Weights of a small transformer language model: MLP 320 SwiGLU.
Each number is 200 + 40 x the weight over the matrix's rms, rounded and kept within 0 to 999. Layers, rows and columns count from 0.

# layer 4 attention key, 256x128, rms 0.363, rows 0-50, columns 64-127
191,241,251,131,224,184,272,236,262,165,261,184,185,175,207,190,202,212,217,148,226,217,199,210,169,165,178,183,228,202,196,241,176,178,203,144,213,158,168,170,192,256,194,245,218,190,195,201,203,192,226,150,165,227,178,205,190,194,234,237,245,205,198,204
190,208,113,182,217,179,211,193,217,209,235,173,210,160,177,205,237,240,229,155,196,202,194,188,159,141,212,192,174,178,158,188,177,189,178,217,241,227,246,142,184,231,209,225,219,216,204,171,208,200,179,181,195,230,107,199,231,226,174,191,184,195,214,191
221,202,159,185,236,237,182,182,229,205,281,211,214,195,186,152,232,226,215,174,95,210,185,191,181,149,204,180,166,207,210,187,195,238,179,232,246,194,217,158,186,183,180,215,205,207,184,199,138,231,151,196,213,178,149,214,216,181,182,232,193,235,190,208
200,214,169,163,222,188,204,203,195,199,203,201,190,184,198,163,228,180,204,184,228,224,229,195,184,209,184,208,190,187,195,241,205,196,174,203,141,219,184,163,165,253,204,187,190,190,191,226,161,163,201,179,189,213,160,202,252,221,223,254,193,213,205,205
189,236,197,165,166,203,236,207,169,186,151,189,206,208,242,228,246,155,180,185,262,225,221,230,181,191,243,204,216,189,218,259,204,192,205,220,210,185,175,169,227,211,199,201,194,153,196,208,262,179,211,205,161,212,185,195,169,197,227,189,226,190,235,179
210,177,185,242,206,218,177,202,202,210,185,200,180,203,226,233,193,224,186,223,160,200,210,213,227,162,179,208,201,202,182,241,198,186,211,184,194,216,164,189,197,196,217,187,212,206,216,220,175,180,228,262,192,186,206,182,228,193,211,170,193,187,183,224
208,191,219,203,227,174,164,228,117,220,179,184,200,209,170,175,264,134,174,187,233,210,194,210,184,139,187,224,208,206,224,244,210,185,161,127,171,172,222,198,177,217,194,184,208,191,189,205,267,176,200,193,194,178,177,216,183,205,179,305,201,193,224,211
203,227,209,191,167,186,283,197,237,166,262,175,190,209,209,225,208,234,227,174,135,199,194,200,169,223,176,158,209,182,183,216,187,181,209,192,263,176,208,166,219,192,240,217,193,199,235,202,257,202,228,149,177,198,204,197,179,199,199,197,221,191,182,188
224,239,150,156,210,182,235,211,185,174,231,215,198,172,194,192,172,205,204,199,149,176,202,214,227,185,188,188,223,190,210,241,178,208,192,191,206,165,202,169,201,180,217,216,177,192,216,172,158,215,234,162,211,214,192,192,241,175,216,198,219,197,146,205
199,175,155,167,262,203,151,219,231,192,281,173,223,152,181,204,200,198,176,157,261,217,162,171,198,106,182,186,214,214,180,200,200,179,210,158,178,202,159,231,191,254,186,216,244,248,177,161,178,176,213,215,190,205,149,206,198,178,168,191,228,186,218,253
195,221,270,197,183,217,187,212,167,202,201,184,217,191,188,169,191,173,201,136,205,204,205,153,197,239,152,189,189,192,195,152,288,194,194,174,98,229,187,198,183,251,202,195,186,168,202,219,244,148,222,119,197,192,131,189,211,237,195,247,189,178,225,176
198,245,264,182,214,220,170,229,214,170,197,190,206,176,179,146,190,135,228,148,190,179,196,167,230,262,172,214,207,204,203,117,198,218,165,198,102,200,203,252,169,206,147,222,168,198,180,174,142,219,195,117,213,211,174,193,184,205,172,186,178,200,200,205
183,183,185,230,200,162,159,208,149,191,154,161,177,237,221,179,146,206,211,225,64,213,197,211,193,222,203,218,231,204,198,230,238,169,204,208,286,199,200,237,189,164,248,146,205,217,250,200,223,187,208,218,232,205,249,190,255,186,184,244,220,209,209,165
185,204,226,250,163,177,200,185,201,187,199,172,201,222,213,166,197,221,212,184,185,210,214,192,184,225,153,191,204,198,199,169,230,197,224,175,175,255,173,233,182,226,207,157,202,241,249,239,219,146,172,216,188,168,252,185,186,218,218,189,199,203,238,222
195,203,198,199,245,219,174,216,113,173,110,203,218,203,145,165,223,101,188,170,216,204,240,226,238,126,192,205,242,201,221,293,216,204,189,199,114,189,200,212,164,206,190,158,192,181,165,180,163,171,223,220,197,197,134,193,145,210,205,221,229,187,202,204
191,249,255,188,247,227,184,222,233,162,230,177,229,217,230,178,157,147,240,152,140,170,209,203,216,121,124,206,252,184,220,202,199,178,194,169,117,174,143,232,197,250,194,194,188,200,206,175,153,188,209,250,197,138,199,206,188,211,232,126,228,188,220,257
197,234,311,159,233,241,198,222,175,228,169,248,222,219,246,225,297,170,165,233,270,188,176,231,179,138,232,227,214,182,226,218,153,179,210,217,230,169,225,180,204,200,172,203,239,203,114,198,209,285,163,269,195,199,186,189,115,198,181,178,214,177,207,207
193,211,158,189,212,180,211,174,231,194,178,219,185,201,188,194,192,177,210,214,215,209,195,220,210,220,200,219,207,196,203,219,201,177,169,232,198,175,227,184,217,214,206,217,176,203,171,220,244,204,227,191,211,220,242,210,265,234,215,190,174,209,194,217
169,206,240,209,154,204,194,201,225,209,242,175,190,182,205,197,188,184,205,206,169,206,204,170,190,286,204,211,189,226,223,198,225,186,222,192,212,208,193,175,235,189,208,181,183,216,244,210,211,194,202,229,182,174,216,169,164,178,214,216,235,198,195,201
191,208,187,224,174,193,195,220,194,202,244,213,171,204,215,223,178,192,208,185,131,195,198,166,199,186,228,212,156,226,214,184,197,197,189,186,234,200,186,250,201,184,216,203,211,202,252,220,199,209,202,193,188,186,225,203,182,209,161,237,182,206,215,194
194,221,182,212,220,193,232,210,174,204,259,239,198,209,224,173,202,203,125,187,178,172,196,255,222,158,195,185,241,174,237,229,165,213,183,213,203,191,209,236,152,190,217,265,159,204,148,202,182,205,219,220,216,185,239,182,230,198,173,221,198,211,105,227
193,129,239,236,223,163,142,204,128,224,104,159,176,223,212,217,171,237,185,205,446,230,196,194,208,160,272,240,184,245,167,148,239,195,230,187,278,241,193,256,226,206,211,187,238,230,213,200,194,106,193,231,191,206,206,243,235,140,186,186,207,222,210,200
183,212,226,215,222,195,212,210,208,192,198,190,225,221,225,220,239,207,176,237,196,197,242,198,194,248,175,216,173,256,210,230,243,166,219,183,229,222,182,192,233,169,234,145,211,187,227,205,142,207,197,242,196,194,204,179,167,215,193,183,234,179,248,202
204,208,196,163,249,227,199,192,206,215,207,193,197,186,239,199,198,127,208,208,178,201,210,221,191,135,253,203,226,202,194,251,171,186,205,228,280,167,191,223,198,198,151,203,261,221,194,202,270,218,215,214,168,214,175,204,209,199,182,228,201,182,231,211
213,214,257,212,249,225,185,204,201,118,128,242,209,200,176,205,229,155,205,214,167,171,210,228,226,149,167,188,207,212,195,226,216,190,195,208,177,206,186,147,207,197,181,175,189,183,181,167,169,164,207,189,191,196,198,202,201,190,259,179,199,175,146,159
196,189,127,163,182,180,200,207,190,231,204,227,163,220,235,154,252,170,188,261,255,208,183,202,139,220,229,198,211,200,191,213,144,175,175,188,279,198,251,183,183,209,202,195,198,210,179,212,224,215,196,246,199,222,259,195,196,202,217,279,198,212,193,189
216,209,97,255,208,174,220,239,159,190,77,176,248,236,177,159,214,209,244,125,196,180,190,207,217,176,167,222,228,187,189,217,202,189,175,151,188,204,189,228,166,218,193,153,214,212,193,218,122,141,195,215,240,229,133,221,182,210,224,176,221,196,231,217
220,223,181,200,177,205,174,181,152,208,223,162,219,229,137,208,153,178,176,173,140,201,182,207,218,197,190,219,211,215,205,165,247,252,179,239,136,183,216,222,164,203,197,170,233,172,200,142,154,178,181,196,218,220,204,179,152,188,198,160,217,207,233,172
194,195,188,205,168,212,207,209,189,194,182,193,196,155,200,207,245,180,236,222,186,175,187,255,181,166,215,211,177,169,168,242,189,193,216,177,274,202,182,208,215,253,211,209,207,212,220,193,264,197,251,184,200,230,149,184,220,272,183,260,168,217,219,163
195,206,207,179,174,215,221,193,210,224,168,178,219,184,179,199,155,190,211,215,198,200,193,192,178,219,176,203,166,191,224,208,263,204,188,205,139,200,219,149,220,192,216,191,146,197,215,189,245,200,229,173,206,186,230,212,199,177,213,225,211,202,234,193
173,216,259,218,213,220,192,155,264,174,200,205,240,182,206,233,235,330,245,157,128,197,223,153,179,75,194,222,197,177,166,206,224,204,158,163,259,217,206,132,210,264,226,255,237,234,194,249,122,187,200,167,219,207,67,209,226,217,174,153,189,204,213,211
205,151,166,284,180,204,186,177,173,201,187,198,188,216,220,157,83,259,207,237,91,197,210,181,180,174,222,206,161,202,194,169,281,176,206,232,255,217,185,225,205,165,196,198,183,227,270,292,212,175,201,255,229,191,199,170,249,240,223,263,212,221,213,158
207,189,243,276,185,181,176,222,156,209,169,220,188,242,153,189,160,200,194,126,116,215,223,179,256,145,185,217,196,209,208,181,218,241,183,182,150,200,200,207,194,125,181,208,208,239,243,182,196,195,196,140,177,238,331,180,145,200,181,162,228,166,227,164
186,150,169,337,157,232,201,180,200,254,179,158,185,223,220,247,104,216,181,172,133,169,215,196,209,146,129,179,206,199,106,224,230,180,210,240,191,195,186,210,227,196,172,178,236,168,123,201,212,170,213,198,221,232,240,196,145,241,183,147,172,145,221,143
223,182,243,210,193,202,189,196,220,156,178,209,192,172,205,212,130,270,196,200,209,205,209,188,233,122,212,174,174,206,188,214,240,188,178,250,178,228,208,174,233,179,200,199,222,221,221,166,248,147,207,184,193,195,195,176,213,224,246,168,165,202,222,135
169,258,240,203,158,184,272,276,246,185,171,193,232,202,216,191,231,220,246,145,287,190,206,151,168,177,175,174,211,171,193,175,200,197,203,161,229,191,244,216,228,258,234,202,201,189,179,157,184,199,219,130,211,248,132,194,128,223,187,171,238,173,193,219
212,207,157,214,171,217,207,197,232,205,256,183,211,200,176,191,198,250,181,186,154,222,185,210,188,184,229,200,180,210,235,213,128,229,225,189,192,190,233,182,160,180,175,269,213,170,234,279,181,259,199,185,201,175,224,203,143,216,211,236,228,191,186,190
194,185,174,188,248,247,201,185,262,178,151,193,185,178,180,238,198,179,200,221,258,162,226,184,203,244,226,207,170,242,187,160,191,236,259,239,168,203,166,250,199,204,171,220,241,200,188,214,197,193,129,119,203,204,174,275,193,160,182,143,210,188,167,234
187,214,262,160,169,201,225,190,147,192,182,223,222,197,174,218,262,170,205,214,241,202,257,268,210,172,220,208,149,230,193,235,180,202,207,154,174,168,251,151,159,219,137,191,215,214,208,181,254,134,199,205,188,202,124,215,178,180,230,197,132,220,196,169
259,166,224,204,129,175,245,224,183,265,264,205,200,240,194,241,179,300,196,189,170,184,169,220,225,292,144,195,182,236,154,172,252,196,200,221,276,151,130,150,190,186,195,217,216,241,182,193,169,166,162,197,213,181,233,217,212,186,155,252,207,238,176,207
145,218,175,213,191,207,284,243,169,169,284,201,245,251,233,203,250,186,140,169,287,201,200,216,153,181,150,185,258,158,259,207,187,178,213,198,255,241,193,230,145,202,227,229,183,161,194,265,137,181,187,169,253,127,204,199,198,179,151,107,263,162,184,209
156,203,182,203,180,213,206,205,167,207,201,194,177,222,287,195,197,153,203,282,206,169,160,246,232,209,194,255,198,184,121,210,195,208,233,277,209,212,163,273,215,224,208,147,192,186,214,229,251,177,216,152,215,237,236,161,202,194,218,225,195,155,162,232
186,255,286,261,147,208,198,210,178,137,267,203,205,151,275,228,100,141,159,212,137,220,188,171,232,163,270,248,228,165,211,213,179,196,233,235,220,183,165,256,252,125,242,229,182,215,288,182,252,264,204,243,196,182,112,198,222,237,176,151,234,186,224,174
197,199,213,200,196,216,218,216,214,252,132,216,229,173,190,244,194,157,205,211,370,173,162,220,193,211,218,179,203,172,216,87,157,175,204,183,229,194,169,262,224,208,202,234,143,270,153,205,210,236,169,323,222,158,172,162,208,191,198,161,187,148,161,276
180,223,269,132,121,142,264,193,209,184,111,192,212,194,173,215,243,246,213,189,128,215,186,144,215,243,184,147,218,137,218,244,238,199,210,145,232,132,264,149,247,184,205,181,234,204,224,237,199,162,149,146,187,177,182,160,164,166,239,221,152,183,202,166
192,186,332,190,192,133,208,196,217,167,193,230,150,189,229,207,162,216,199,237,172,232,227,213,165,163,178,237,198,219,187,221,183,191,224,88,209,223,202,137,177,230,197,231,218,224,260,233,246,139,269,169,184,222,367,151,201,218,203,318,213,202,180,152
188,220,144,233,243,169,190,218,117,178,156,191,223,175,203,257,271,224,146,162,143,179,198,214,224,128,181,209,220,184,212,250,220,222,208,274,203,146,205,197,215,219,280,192,237,174,138,157,139,223,175,175,209,201,155,172,179,181,248,151,181,161,185,228
210,233,156,143,177,146,203,245,213,192,99,218,182,249,202,270,212,232,226,190,149,176,194,184,214,180,198,256,173,270,289,168,170,207,215,206,259,188,235,203,188,168,201,176,155,248,218,209,84,247,146,88,211,221,281,184,216,149,158,253,158,282,166,194
222,243,156,197,188,193,216,216,220,201,185,202,244,243,219,260,307,168,179,245,87,150,174,193,126,170,148,165,177,216,232,165,235,137,170,166,244,164,271,237,171,222,252,234,210,181,146,276,224,181,198,194,231,200,197,179,209,236,154,179,191,185,216,195
210,151,324,228,195,145,251,195,167,178,205,168,230,216,201,236,277,332,126,181,332,201,161,250,168,147,265,220,205,211,151,142,213,190,188,157,257,240,273,219,126,175,242,199,224,261,210,228,214,152,166,182,193,254,229,184,230,233,183,125,219,164,198,176
211,211,282,229,223,153,198,122,123,227,242,142,225,254,187,185,225,253,201,227,177,183,194,218,223,217,188,190,199,224,259,101,263,163,164,216,245,242,185,192,193,145,199,211,180,197,202,223,151,159,218,197,168,215,287,187,195,174,190,185,197,221,252,146